{"rope_fraction": 1.0, "attn_scale": 0.225, "init_std_down": 0.00422}
Each number is 500 + 40 x the weight over its row's rms, rounded and kept within 0 to 999. Layers, rows and columns count from 0. Numbers have three digits each. The size before them is the row's rms in percent of the matrix's.

# up: layer 10 MLP up, 512x96, rms 0.588, rows 171-239, columns 0-95
# down: layer 10 MLP down (transposed), 512x96, rms 0.246, rows 171-239, columns 0-95
up171 132:534501458499476562535463599550513441426532555578555462515540491473418506570482454511534499521511525499481476521506451537451479520450565487506485551508450491494570466474478531491477457512543467543480492446491447495493445482497499496470455445593509506497518484477508398547531588532458529459
down171 127:474518493492458446518511503496511556460474468486517525502501495419546511405540519550419493484456464527506475418571563529461447534448452500447542493489510491553547451546521558524478457511470531546474531546537457455506474593460530513535556528447511484542494479473486603451493432470511454480
up172 011:504525473454476486498517521500465536487488479496523447526489495496548490494458503474607498470478465469536510605459452522486557596492469539540522517515487574479493513490439525545541410480532545450514456524484594456515478451463476561539595513462531551514491515476491574481431481499508462577
down172 013:494525426621500497494501523525519524564541493508478436517520507521511456493527465475367454486556516488519486516436441512561491439489499480440514488507501496512506516502525484564547529514548494481509514395520489575475529551447527514465424494508453510501424468524531447551513499569432470504
up173 031:539564490485521493540458524445508437483531574490508454558514567494536399441516502465548513513501500510473505482531467538431490554576517564475509559503478444406500524514363533460543571467507492481530552515503521522513483534475528491468527490549553529469488499460502447498503468462431465514
down173 030:500501463505520511544439523548486589593504571546455509485494479536448562490517562488483468555502511513500459473479433514514469453447570394503489519483534485550520499500502491462540476473521500477532475509544511529499461544486569447554466471544506447580518467485589505531476455519406483568
up174 147:488496550548465527430519519483545466521498511473546469476431489490469537538484485458452426517479508500529466504544534537477490576530481491430451447468504477470496494417486521553421425426606519530441504549506486470436549468548519517482444562525461518529461522524528490549577471451500481550
down174 144:515481593461558508493495549503494408472523491461474535540483556596457478485464539455506572549525536521515519459451443485474535533560520505545470519584477513462500497546467461496447539495589556511578543483461534451534504521531503561501504490528523535562503504550447514485503540451585530488
up175 012:533500511468480476433487537451501467514498493555507541430417491487512566440530496547526448470484468473526427484550544485470511480532520487436511520490454502489480578484464485461515459505562527496491440587470602521428482465420490512538487520459478454573584482482481551500502464548561460542
down175 014:480524388551449581540488532466508550527497531486472427517473481487508499513476547450403483544541434550511503541487533488546550439486471485433524512500494491540494476529551559546559475534474527492506508441556548554496519505509559491427542440514492518491400492546485531443542490520451453493
up176 013:497441507468532506563443559505554425552487519609498541499530526531505449520522432525462494423541438495504501444482507454505464506541482492472542512450431539483501509490531428503537519521551525481561516442507480514517550477606532544497533419514577492486473449473435528488490519534502562491
down176 013:550479485463425491577492425567464549538534494511525465498515489520564522526466527457486510479532501443506478461456454507516538518509514523470478464476524487531540488434546529536403538457492436532498538472511579497524467487531524502457511468596478506574423472402442552468542527468437531513
up177 136:518500533553525481515524541511460520465503565444531480488460578463463461492505451462490401494540505508452554534568446448496471461512459565447475486512482554416523476504520486543547476464516551565478577539482488486488442502496448528435474480508521417480444445499509500569495550500496410545
down177 135:577517477502473464499460508535518494490488492437458487467432556565399497486466534494487497496452487447595560541556495421450505519473508543464515449531526515470503528583512473427494559492578468460470480507495494455487515559550543456551494561510516483525556507421461490503416494512494549492
up178 009:448521517451567448518443486488501417441491521544502450482552471438455500492525538550508429520511437447507474564493473473549527498449527432511514536516487498459510488454514501471433528498537420508533473555503494585473495567507459577476515511558567481457520541434480532547562572501524500470
down178 008:581506485558491551592513528540536572427517504539513501517466451510493521460461456523515505517499507577461567453546497516494536519465543515424444488457469445481439566540504489448473509520550498539600528457476547556529526502412527505433476447550475496513460484525528514568486504514481493547
up179 025:505520489516438527518562581461479491512451509554453468441455459469479460529551513516548522529449501501510498526539508444491482468456477533495501439485455503453510516494499577497489490471596478443455518588559488557563567500458455559504491514515492437498452513525541555472430499422461589535
down179 030:485490379499484534575495485509505588558550510502495455578465470452559489496496501434418524584533520482502457524537457480551495476389554509488465508486536544567469538501511484545508494484468557500527498475538505549501513489483501496418475477492473484508387542511546536506514557510475517511
up180 014:507525504452440495488483549468491539497529386483482446529517528499523518420533461487574533524514456548495526490448556538598504567517543555501463476481482487513516502478549475482492514519571507515548577529499523413489474485450527447551499458516537495523441453460544552463384512458478522485
down180 013:464508456590472534462461571495521505517556538473510484508538521487547524507499476542413451562486555530512508490493490475526517410466500457521495547476535542512492542505520481528496517512459539521496459494571484462473496565514514471439481587511579466439408582493489469543534537530410518424
up181 009:540560533491495517545474436546423473543491550495489485493571469502515524487461535413499469462537455549487545539380427505494536526491550494516576531491501506563497527450413562535517481478530501473538501505579488519524465535516550599483461494517489474421489519509445551503493528472471501464
down181 007:495479419538512480469487528502533444433533465529516483506523458569430532514503529490486552594525513467486475479519477512496487518471568469431408486510525488470597530570519473491521570520466525542490533433438458523554509451464475507491466465506556507531506468505539528445502413565479584470
up182 137:512563582523470515536489492498436508519480478562551519474472474508464499469472511520473439486545524508514381511515513493495505416475517591485476556499500493473489484447487539455514463473541483482511502420480489487426593520469433426538509513534496524517502558593474592485519527522563514560
down182 130:587494472557483523508568504524488471561484564420406490532465511502525498522494541533470535503512555519512471419523446469488547480426541528459512497544555497466482473466405560515553451475498498486511472481553463466508511441506519506520446592457539497514458519476485513461485543535529482388
up183 018:470495473442457442528482439508467498432502502418488495447484527489489570522514476486401526571477550452527470475443461545502432450556456539574512497545549547485490544492457536530445515531563575473518496534469461480461465527478493523521517531520524559563450499581487514504469482553515422502
down183 018:478477372471567522545497515541503485541527551542551445547479531454526428478540543499498520496567437518543474447499501509484419519490499535410505467498499490552484512521530516540574432519528431451527481495516490475549535501503471508495501453544403561512452528511436476434475494537539468508
up184 126:460429498530513505500580582464481532497503537437532547528531519482470555497473502550458509499488528473480439531536489571484409438570505514546538527507501456511442468519459547525548456510490502498497487450464482565507385505569566539546485523518503516492491460540545514513483540485598468568
down184 126:513556560513494440458471494445529442461537444489534487503486509603554557520476494509526479498509545464464496496459476582491476501506485535434534490538553557466513514473479456465468485501459523441476506490495472512440452558627513452542455517519443503463538494461519533498418539516477540604
up185 054:533509469504444446549482442506501543515531488450549486397514454500475531527532559515586482471504506421523490576543540458492482556513440402508533478472476447483529551489505473525527474507475550463458500521546518542510535542447480480464447402525499430466513452436437501550464470522526528500
down185 057:535490438496465489569478545442412477523498518516497460488531466479454535431475541508505537404506563435463491556430440462474456493506494467526431446476468457438463546486471492545488508558462567439524547549582503561483551516496497525477544528491481484528513454452450564493449506517480477485
up186 031:510522436463502490524472498424517521533520552562366492500487529496535513460471515460475469467492436441516454516436475470500563539524516531511555533465434506530464444425456476487510512544535508512469535519508462499594506496524557532422584448505482544539464532474450489542493560465525494440
down186 030:533465449480479513534511497515474480521507471585470506473490592490502572509495447482499567529527440499542513456506388510490522468502569496500544398515521468530429469532513503467485537552496531441453557500440528536519476513489554529507451441525498433514426494457619497541487474500456503490
up187 161:496549460486537551535494444387499444477463463452459491466588477546549501524520582467595475524492550491495513451547471501534457480451513513534525465559450550486538519547543482452540486538454564521432490516481471473512532525544498466499432458535527531529445480489528505582472467474542554488
down187 169:404522486524492530473500469499543481482515481552539477504551498511508515506495493508506511462425552536430442437532420525494577478543468453542516429474409498435463541562510487519549509488527449489497494423514496465471480497456475562497460408536521493469491407448491502497484504509610485470
up188 019:505529575504490551582460508495494543526465548554559443512529478511502492547520554494554441490558449476438528487542546477506502598462561557438542481520487496521504510481463461569504418503435523514513511500507529524441547478481557419511504487476532528479479541538449510507446580408511480481
down188 018:515504436546480536527446465427506552500477476516523517547544516537533461493490450451455413570515570500421520548499493497535524442480479410414502475430540514473505466494477546564537497506481479469464561564516527505517519435472539496502456522470442508599453488466504490531537518463426482506
up189 128:478404502523558535565552528492460530564554525535535499535497462510480544469512506572488446580446450462487578523500461474507455502520482511529575477502536513518523432496530563509489553491448491467545530505449545487549490441481460448504439510508499525476450470489472521520509552549441533622
down189 120:497497460475456545438584480518498493556508520504522549550538450484453534473493484482489541456471502397508487442478398449515517530497491547548506434484512543448530544533443491465459423445491444495468507441448489469495491505496561499479446432608482511505506453424489557469525479477476487471
up190 017:592466485585439517517544525506466497442456538467469458496473486523507483442508543516524434534471508494509494459494564531411493527518467577419461471409552533491460499514427540536463452523528464475502499529456485503427514507445480522523521521467449484435465541447463499492489561467431509561
down190 016:467478401531490542562444469457493518556492527511510542498417463576481447482494509442412516591529533525462445515551545495489532517375464422450556476506547518512456456448497527564507514496540561465537477494520531533471545568485476516479489482469465522472482468524544486477503511522487509498
up191 146:546486492537453486520475495502469392513491518481475483515561479453550503537476488567553511493536503529457518528454465486525458587449482569596470478471461509486558453486478549512438497546458561487522464479489584479478438579441403503443492510557453530424506489478487503519527547502508508474
down191 138:476479407485481484554493497521443393551474559493488474571478525490548473501440467461546566487533501517508485477536475508386452515476482437521467473451448522519539506526461559492494488517536560510487542440480585479466474550438455463435515478526460530509499483516498473421456561527520514455
up192 011:506476485392493557526429455469511519522481566504503448475529513467572526558547472470535470480546417528577521534540473501546476469495571582555479508522539458529447454484440476474438550484449557513451490549460521545504486501490437536501489484524512556509463493485532566514492548500466459429
down192 011:558486476542456528478442468491446555491475533522540488506469451475549480525562447551457425520447426454479484480508477501445438436482506516529509452482470500498476510509542377463506544492478518495501481553486488523607547485505518468496480452548516528512448476458578506532469457566420471441
up193 150:420498459499456453509449465496449439478529511590512547467467536476547512488504493446485482501502513514456480482475548481513491522482426449517541517500460414480495489462528513586506556533557527492550561474521616586465441454569512508511521486481532476456492499467533419498521469452472434538
down193 137:493516485489471473555513535531511563552544522483473546532465454495528520417560470540546571527553498548494419386492460515527500537499591452561449432482519500493505511420536445475524555484531525470574468530562450533549430523491483540500537466443514530529480468473512500499470513490498536538
up194 122:451480510500503501419498453509515512465473513520475509473505515485530600465528441457562512494508584493447507562473425486463544474508493550466548504467499484479481473462560465571559532510500460437529563465410508525578509494446493489533485479471469572409443556536469437517506481472525487440
down194 121:423450462496491533517408475475527485489505498513533520449509489554503510439539470500496478451499505502484557558480483449478549496423524467523430532467475510584479414510486543505553499571582423495493448514513465510522505506487569518549549450514480484488491572442545559474414538488528505574
up195 052:535504449499543510482523471430507554523496560449448471523558513508506527509496511435478578500478537459478421515534543657467470544542559494565516470521516497479510499542499508456501454483528543449525549504473520540486504496457430414543485435506477552526516546538487520435557500495444473517
down195 058:475546457447464484507552562427525504527497540450456496526576511448483487489479537507401479506479499488498437445585542534449536502463489486500500472473513479519434489545541503507486460519461512530571528523489428455487507537498461495569476418493498521532446505540499584502561568550416520434
up196 025:513414514499486498507559463522470463400444581531507498478497575507422501470538506582474523510499521497496475494472514456547466493469520469498512468527510484542544487551515482483516525544516550585520436536532489472466540524445483554522488487493484427388492448468494491573449545518514393510
down196 024:473477493523464515569388533528525510475541567535509527519432491523585533456490458484480536472537555492525524497514548502453530477452459465484446483446481506509491456459533552570516503528525569492576503511546469551436485545513482420482496450509481544499461481475445559429507598504534475448
up197 021:445409488439498476481467500565528495558532502512529505513480494562514567588513532480568467581532495496491495513523545503485431432498522516532445441490480450468533541440535426472564522536488486501499461494514501472529559477452447506504518525528463469439560443545556450559448539510558544459
down197 024:449447494506450612516579516458419571583432534530492509489430472509491510495544531475469479517536498528502521501473520456535530424486502479512483470414511527472549485483515521548522542501505553563516435518530437506530502550469496446506524495598495487458460500521452521439515553562440496486
up198 129:509446510494503470593549550568437547490510539446498439503431484441514450537480582533503558437526589512531554468470491548535528463456549509501508492549561519520523529478532489513522502437513512530528518497485469474426508512463431490556454543494489461508471526427555458537582477552465484485
down198 121:546502519519513570513431503501492457522485453472432588521517557509454525444515517477483528558469427445462485552491530520524478479550511585499461445501466495580454561468535467542477501477483457512479511577481389486474421502488595479513448501489504462528470477507477575540512488497528537464
up199 133:511435481459545464410473493465490481483537517482413511551515506495477542502426492600462449544533520478508556562475481515453494451592488593563472503533450533431468443531534551501526477623498499495488511512514514511496450490480506499499499567492530530545473494476463555492524464518477531442
down199 130:531465524514419606530477546494454494435507502547543528437474495503441494501432529486437559447516480499481557496515469458477528526430506540467489545519543507494489533427546547514554468484476530569480453450538450527488497519461559540530567458468581481511556488480511457551443490454538495439
up200 011:484484486482500518460415523526486463488463529533531483510454477545421532487543529468529545569543495527430480493587548439453497479453469478510524485572480468482469590534486497467511473548426457522517527566543423522480545471533543463546449482386492433519497478486521565472552505477492511522
down200 013:467531493499475553530493465527523601389477548472498479544467505553497498471483490395458525549478468540438506572587530443501522552485541530417513537500490507591496465469515495519552479487491520497529581454516512511549476503510546455450512510502449551506423496569481503524464470513459500470
up201 017:504455570504524497537571452518489528489501539499524540525485537510548450512434489549512419580566450525449521477536506457461468496505479556525497474494487547462557514476438494475468532494442527474542477400521466589569510556456472570488488531513436464418561529471516473508454555490520517511
down201 016:535455464546497460540489501455482493509486482468506549481514439533514511498499514571399527543543524484429470503501502484466484513491543528514587461524540557495490555510469553513522533541537613511508508564464439551538490540557520468564524419532495417521507483438524495468541528598551536503
up202 014:461526523368421506454428469493541523513512487553497515495438455516499497488480597590499449575484479424509476514533515517501411487480468445516513518498425487426489506550511514476510450494499497504473550464524518491510486480462453571471473492481500541500490448476558565501469571485515560537
down202 014:444454394533490537560556496488472540505523556515500424551457519438573491548480370473429501524511508484472497450475508474509553552525466485453451503522484540537527511487544488500471494514459574553508531476491524561546503504496494477448505469605476480563437515514508514506493520502448532444
up203 020:464502542452554467531483519468433529568451507537455496499473568462466457525478515485514486575460447498470521440483554519544585470554479553567536434445459532524523505516457513448446440496519497559528549557578540520475477493500514492585459443569440482491473506472508500503469506458542537452
down203 018:536459435490509529548433529530529503528500533502487460533441474447509481474449480501393505546549492543502488475530532469517576490426489557519562509467522523512557561512452550442524488514491552493439442451526461481483483455520486480417471468477514432506414442428516496486514479490540593475
up204 008:519517475492477471484481497495462516530499555466495468489504496507472503455467531517455510442407506470467476517541466432488552487542549517531476477447555483425467498599558460525500575509530529584557521498441494480415502481476509515528411406449515554524520501479548435580492519461494464558
down204 007:436576475485455517498458542547514467511505447509519460473436503496565590514558467477431455497513536603519505507482527583515484482435469439549544526589475501572461525433464534498472521483432513484466481495586522494510487544524493513460489515505494453511474481481490541433560541563498494468
up205 156:500606493524453424517413519461511503511484461514497437492530528517499549545459395457521464484488508454510483536456504423581481502525485498514475551466498472533477579586558493460540548475509543521490506506566539482537416538532480519465530447522541546490525502579498481539508481491453451465
down205 153:509492527435505567498435516501534543536505562526563459428477426504620526492497518523501487534499542493526459514514444476474557479474481571428477498489570475548503495602474506467539461429504434484486497516482531462479547436507429503464526482558437494483462512530467509483456568510443485500
up206 013:457520530461522450527457522504464533456458545523549572479460442517521535464483553567491459500527494492480522500478490501513382430398492532449555509534460426534513521450423482517468477492502429522452543509560522495570521454511513458499474502515531536598439522528532530491468512477472560488
down206 011:531566433546497492539493467487572493498484526424486474514528518519494479516537408421460506597454496485476499423511499482538537566544489461501479489574573469565462487563549474444515504510510503492493432476464486529443454510522537565489524478486491562421501513493509487530528563424492434531
up207 142:512541484435507454421517462527491501529575447513520479474555548479407513547464485441458507431495474541420520459510482414473496440421502562533525471426508532484447509487537479394517522490461486539501529474460441484483518492496466521490507536520500507510500541498454521514556560572559558491
down207 147:570507468485490527509546496494530513504539534515504482468539516522550569530550487437415529481528453504512474489512506430419489520501558560489531430493520492436463547473515542455529534612411457471514508473481423570521540488457531463528547514418489495497475516553432477475480567541510517469
up208 007:509455498489528507457401474486488476467443442496473525470446513580436511491486548509515502551530489451520521521553486449475505505551552527525528519497535484555493526494476509519561521559411475491489471518559560463552525428472565416475442459469551526522517509436481596516483481519530598489
down208 006:489558497505434570544629472545500516587514551498451441480513549515513491457496458427440521468485452504456464497525535468492515470530429499449512511501489495523510525514491458519480512458449490462484508406500437530485502529552529483437495487530434483505456494457477482498520488540379427468
up209 146:559512514589507479424537490496560495510469469487501481418552541542515454480421489476553560517514459504529452548426465546503489611505534517517471466413547513511527470570524505561479482529595428430520562511457505492491527506507494549487548479510469472467514500503468483547504431497513496510
down209 134:578485496495481448561527562471527469484506522492520503442514439514558526474420503486546494539503458533544510532529473548605509488551469503530544450520459468526499506535462546481382446431531464521456531494529510453529471517486456508468470479604461431472475527481467469422512560518525527536
up210 017:447555535435546529483489457516519455522530585541478502483426563508488514524597506445415537417570560488508480510484533468401511480539538489465579447506488463485518572463493484456567516482507510507512432501521444543451474475454485535480547474487459526568491504479477504513507472441495492486
down210 019:545472468488478565497527504557493574522506503516533437547455445466480497466560576515470534466530485452564487540445447495474577480518550449500447477507506448625530419499517571490513540512492467510464477503577503578495492503478526500451543458537452487568434505491538506471478490451489456495
up211 128:432447487530417536497459471417535534561492484489563537463523466469451512478492468567477437516497531492468458528544406538491528423478490451542554434488510475479404534561475470502557489512404494499440432478507558542570546519468506496451504519506501519549491467484518528522499525530527511503
down211 150:490499511512492479480502459479551533435506522505543506553431421487494536457524454556477435561434490520504491532511449551473512454486604456510521390472540493574441526532554571485519543516525506519475530506503517514486472528508528442513534486501559501448582455548519557460479485432445447486
up212 125:538465503500439482497521532445503539471521582503457587529474465499477455445545440509523502511488517488570522453499422616514560556572461436409540501537517496480479565435535527454501450460469458564464494489522449483559498511527499516540484527440528508440508490538528467487519486477547483516
down212 124:421465484491532487484544474472502554566544522489516476529486570458506515462462486517458542491496496592468513519459433513550461377526546524455500519490534498561489470479542474541523551415518495513508524535494539449513409503561450509443507500504552446500530467454521459571544517483531431441
up213 019:527471555519472487521539415530497455479533461563454482487472513480485514549489518504514554495499521587514536502467446519443535545473484526453503548613518449472485450456498445448571524510582448494441490420462498487476475507487533468521434502489468488519477571554458490498519421566579476497
down213 019:427537450490526545627456529561490450499471504495488513435544431437486449503561498479385560515536549500477464447533501483526481467558492538521510522525542443446501471452508511535481540448533520460532501507555525524538539550485563467461494500505514506443438583493489473474467498519553496498
up214 028:464567532449489485473515480578558580489406489486484490472500533522513520531513474604494493520546467499513498526466467532610454505411557537534510481574522471500400511519479510427491540514508514485499414469492518545515498498449470480501505486446487386460521451495508493497462543477490498512
down214 022:483479457602473539559472522469458497457467539506537542442469437486548484566553482541421539515528531506475507506559512436489568510511445502466510442505460515517555573484484530547495533510522511554508513455535507494527541537514497437527467492499475505532443571457502544426475537624490451529
up215 016:460496537475476488515442487567610462467540468527502476499433502481501403483566525489553544543490537531548457449443553438477481529494506488455563545426499523462508504500582538435454536517477487494505528563463517495489546460522515450498444557514505476585494505475487487576568521552507513515
down215 017:499516462422451575526474547569465515506467579474503472539459531429515447474511483494451471537482501574484436461528552466553519537490483543443474509480483462536536468487494521501449542510451475467489442499536611563483474563457491525427536533551435504511426511528514507501550472547513558519
up216 019:493574467492511512511507501574475507516515524464480535440522526419536480426566485570484515481456496523519491520584552449447601507554574465505476512467517501446475499407454506516499452486473502515525499595499481527539515533520525533523530431496473479483510544480446527538477426480522606487
down216 019:547519445435489488552511555448601441494523474503535481593508481518505498546521538449446510493496454566431509502460491482504508484392518504518453450442558488510493514479512529499495585497498484570462534434504506506434546521498515570464458487497406435525437475539542490472492462519479490521
up217 018:534538555509519505501573509523457543510490604457526555473518493486452477552535489472500520524456471547538511521478510472537564487572450522576507538549426533481445531516493511491464518498541497496467481485498530516486484548493487592383545542483529507493422550475397471528456534470430536487
down217 019:476475389512511517522463523526538536572517497526521466559425492481523511494456515548505440460507513506539490472500465522482484502410537556404475424456507462464508543473514478466524498479529480479572526541526474501480489534482460548500535470563497520602440466518523524551493572592575501470
up218 151:518504488520476564443498472469563515543509435455478545539476514536504507497539580492450484541482531491485517544553472509475485597495474461485450434542533516521444562567412525561421499430528470582513524549493462503507519544518481450509517518525521425432502504582557497492471450458481483519
down218 203:476520418519519494449544557529481505462511370472488524483549549496553468455500412423494492478447457539487423476526528558528505535486539597491554476482441512532502467458482412551521519509533479534535447443434522555527508520530536534477476480529532471538507464435468517493502509484495537524
up219 150:584499527437481512492501418465513546501485469434429571512468435526459524515483588532451485503568544472520471501480526531490549469529450514524478495539540533548491498500484465496501463514498426511514456505574427527395543477534533459574485533496494472476494532561588476507572461483495527528
down219 182:510506505505573514417529506518472437494530468543502526459528552474529498544450454459545480503514537482475623485465487493475546464432549596484534451529500550469445529508481503542489540495470500477494477410533563489487455436472466426519508467481549515510480479491521574480503530599511512421
up220 129:438399464532418421488499493498518457447550544499473553535508525489442497505534433506513517441560534491505479468520517502492471502506423422512457504519561506529498453511471521461476539547469462509536487528474504425510474476549442466478465435510522470413539473508533447528546413482526518585
down220 124:478539368526532510550427497516498545497473514524482518482564487457504515520474526470485513468486431500550481495554469476565536534465566492433557421439519514459464498524519480500452501507484517578517460472431467535435572531507513574472557476487437544445472481478459555482500484484496421491
up221 093:493522513464450536547539462504465504507592477507538566521469507529505449557549520532472487535444497466576530545508559485520552466535486484499477576494480523583471458481535477500604506595533536570481512453438519502491503478522467449565446500514460555467548506526552450556423479518487529507
down221 102:501485457489492516493485478603533484490573565489459452515508449522524512520545553510463520479514441568453483498542429478542476468498556502467526529550487514447541499537521588492540417550493566443569478513512513565601526501486567491522476539465549543463472561474497454503483518578501477478
up222 011:464509503483524544524491470502500485541492524524470474413452518513436480479562479459446490490500536452519511492486566479445451502552527510505549504382470549488490482501503475472511505436505574510484466495438499546552464539416454554464484574496617462548505500506491476485483498558506404576
down222 012:490455411519522557555405507504477519523503516526526450540424462505547455547514559455457495514534465477565498514483524531467530471474514437489463436519556474601483466523504505531546518505494451432496502516525547558472487519495493522481479508592422479593504457516534522523509562562458485449
up223 014:564446479471490567538443522490419505496451499502500453407524526441516526467466526577508538509549546534530494476466473504485472566535446504487480527465486432541542437563564614548479526532506465447505488498589483523466523484481525547482429496498412498536501525500552511526535477457507486493
down223 012:528524476561464561492510415476462486491491474530500470477459496452502439492440487514496494527491475428499416486534458573523495449428434496477456494468451481558494563495551459576506488487440575535466482524510548559513541587515475466478453433524536467404459513496474458484484499467490509436
up224 146:536484422562490501564483444461494567485521472517439523506468557485424481490527494467463436556509533454502484512444547515478567498455530480544549520533517480498494538444504517513489406506503543491490547466530501479470485462509476570422369458529467455526498448500537537537572551540542479511
down224 136:512476502447502524545507510522495517471386436557500557470540518500539406578482511511496525553586497542550494505478512479495448469433506503442505547575480476499473464506514542460562505499564519537503546508557529486522478484473548542431491430521469516529540589489469468429533565463525513533
up225 135:508549554442487516503490450532484492414514536457498483561484591492489495460457453433445505524454527430448499564490490509561429522486463537516475511534466455494457446491500425512497462498456558429522509448495449433508461500520493534423564588488467467458513544529484474519504568535547512518
down225 148:594492559504500503445497507494505517492476525536469513438536513535502482553518505438375483513453423418435465501500554497522520456472550536460447499523482471498501518456568513490534478523427525552474486548451467505473524410439566556487529487498463448494513510459433527542477536459547543500
up226 025:457581466493504454474554568559482488461455467475511513481566518548533506456483602551524478439473607514500555472472553487503524476516501463493509513568576486483500490519453466524483451514455555507536459533518567452405480517460467465454487537551491492482483558539504481512462561520480470426
down226 025:463459441510435483527470511477564448466453527425469521555497441541470528444511534513482491541468582524556479491514579471478557452485474409463426408581527508459475506464471486525541477500522523509519502533559521534497581512520472494452538554544515518515454491502493486510500582481442505448
up227 129:552428539472475502522515483427547548493515510495576447534452452403431476551527478563420487535495486475566499535481579466477529460527495539556459468520464434433495522533416537516488560486560488479532462490458421465549481491469504519520533514526504498456469535465560497477467473445490493488
down227 118:509490501417464572471492595531491433554494535496524473556532496493430439463483488511570464475513508506561570490456532493516511512514424482486482414544512448508569465556472490458536532448488504479492490431481512472469554525512558498464573464494546488531476503493558504423433505552517461435
up228 148:510565460522458455545548465507531514476446582475482519435423531456550518446566556553514462582496489517446539591485501510419478473476458486589497505520440440479516554534468493545497489457480507481474543512482520527500545439542489494455544459504472482499511516498543563469542446450439510525
down228 148:504409553493488516464496473433489501503547479446485449450466518486439522534477569465491489484497434550487550479537489549483567553510555523539527520540461539507519543526453542417501500540591466526564492400503513503492498572542522544441488448511494541538515448501421514498504533413512512471
up229 008:447493532476614558497490479459439514460515610547523537502508491454495475517496513536472473463486517473534570531525495456531578500525553536435501514467558480471544494493522541450513521564444491532502442431515541566501510444552482533576492543524523445447493519523480477490549509400513539504
down229 007:601511477498406525579585498507470549493480455526503468473475498482533518524506495473516468502558465499516461471526446551480551503466569451441486511479488477493548495471483476450472580514539413510440445559495574536492555512479520543536504464537540518500410544406481511477511499453547517519
up230 015:491509482479454427491477551461457463459463527473475460453586487417450512513521507502489451528557533413512444524480511595560438570488469472494493564545494538473475508491564514563502479470550492540536468432528415479515507497494554519545489514524476490507478427544504448556455451474551522505
down230 014:477521480536545492554489504557568498411452504471515536523506483449557479381490500537486525537491503610520518492537482567553461499474531520517442448488466481546534521532490569490491457564491495530506455547506490448527494528501418443456519471524499541476455529482429520493595549481463456541
up231 016:493549498465497531481465500535522472491532499454517447409467581531482471423584509508449598468506478464490429532417469510538477514551476471522543511543520486423503519535560467458489527441545542456536469491502497542513477529480505573493476477501610420508464455515468512545457519521496467459
down231 016:453440401468527581553452546560530509535547581574566458527465453464555473536534474486494514537516524567515478505468505493499512486447525474445424504477480503568526508489547539551545553496428470512506524496524517480464468486452484498468485515612445506527471474534511520476534532580497525494
up232 147:536519483488480572518553563473476502503471557493507474438561469492538487582445461510549580488575521489533462483519478553539494457601491470527510463463555553500486530414504457540492487491494408527490490495499517482532515475515495584513499577498504558467468446491471405534458499490552558473
down232 131:524538417474495494530467458520514476496531541450521469600475442461568470467460461533488583528482474500481443518501530484474521523414487512447450498556515434478423509468534494554499482530504470501489512578507562516458470473415580485526462437472507513503472552492528525551602510501487447491
up233 023:483510588526469529501496534474522534461489497570491514528552460496530549492524545499543455532486462507443503492504574444491486547472462521382503486520511482486459512477501551593501437517481581472519515616512541503439463524482513488561518478501539527549466511599471504559471567462453473524
down233 023:488529430520501587551434510478520563509432523537495503521545515501565441497452522482433433597523499545432485521516500463536528516485482414441446478498519516498507498519514537586566468515467523498518544549523579508505557467472511494463499502482426489576402517504483508499489558487480470483
up234 145:398541516463533520470455477513519516528547427528476505418515571508517557498449427470480412532535595529559536443518483479583500510495494540452456472514584495507533465483490576507506518516534441461471490545530553530507529483518538534548532527480463512518539483451477456457526522443452525528
down234 139:501517438539449481495547569471523459539505491456525464452537458473499541509497483519581514525496527437555535538442450545503458470550443533524513506495462535516620506542472525523444490467509398445556473513474493559518508402521531469531507438567499507459524524422513456491472537539478523521
up235 125:501500520472515500536555520533562518462556461564414439433484484527534572465500450499500531510511513501509563528580477547480472526528563486538515507436530476526584468455474509551460512519478523556407463502468476553468585486526568502558457465473540481521463545528411481489501473488463474459
down235 134:487604426462519535547503522471466436518515516481501487501500468552539457536577474490502561493515436522511468529443398455478454537525513471445523504512444488510525605472534478542473496464528500527523550544579414471494522514444491536542449533545454476430508493480510547505542504477498523429
up236 153:560509536516498537449530440501573548448521503466505531491492485520487517475542507472457502462469557563550526521496441553584527546533531514533524512488470470565481470574428547413442472491475430471506481516504475484529494497522479494490548459488573559445533443546519498541442491469457433599
down236 135:432559512459525504402541447452581439562390458500525515505520517525529476497509423492492522513530548537570543489507526540463472496458592488458523500482507505476531458473478485415446458520475540476506502460417483504504468493490441427503449488483551520495510454525500465501458446552521513544
up237 102:453524580519536510577512492485499470504612532489539414482391547497445499402522507491501487437440556429474479471493546574474444482480559477501518508474458477454495537537490482538442523496517489491516468495522444532522568513504473520398458474532491470494499529464510543550522536481482509493
down237 102:453539409524518537492508521458519556499510472501460534424513489540492482515486488443415495458391536487527484544459481542496483529452534559473438551501551486520455539483447474578522504505477548515443513565494521503540538582547440534536529529483583492427502545517513577496513513447497460500
up238 134:523491457543540451547505567473455457512553529456525547567452509569466478491479474501432469468478501453497469522432526460514504439480469510590491507471557438501516530511528490476500557515480514548527517501532509565606480463543481510558508470434575439481547528482412468443542526501555532474
down238 122:564516522486487501461474416494487487536570458419435504412499580509484523491538589463530530457567532526471485484486540464500558541466559500529503560476562477463487505510462538460611420523532497562467526563509509502550466491513523524485450555530557519490521477522548492555520525509530479518
up239 126:544525453490486509461494530542466552529523524474491496464522543514509416509464492462514511520453431542533543493472513448509447494499456499537527548492548591492532481468501516425503498560467595425462448425463517480589507392463466468486506517511502505556561523565499495458482422468551489470
down239 136:503512480495478525503462457485488473498549478535478457464459509545526489534539499472460513379392489465533475447494575525498487479498454420600499445458586578412430479479467503483515469559505482517514528568441516445460469513494489511530492507500480466495508450504504493549509455537506437441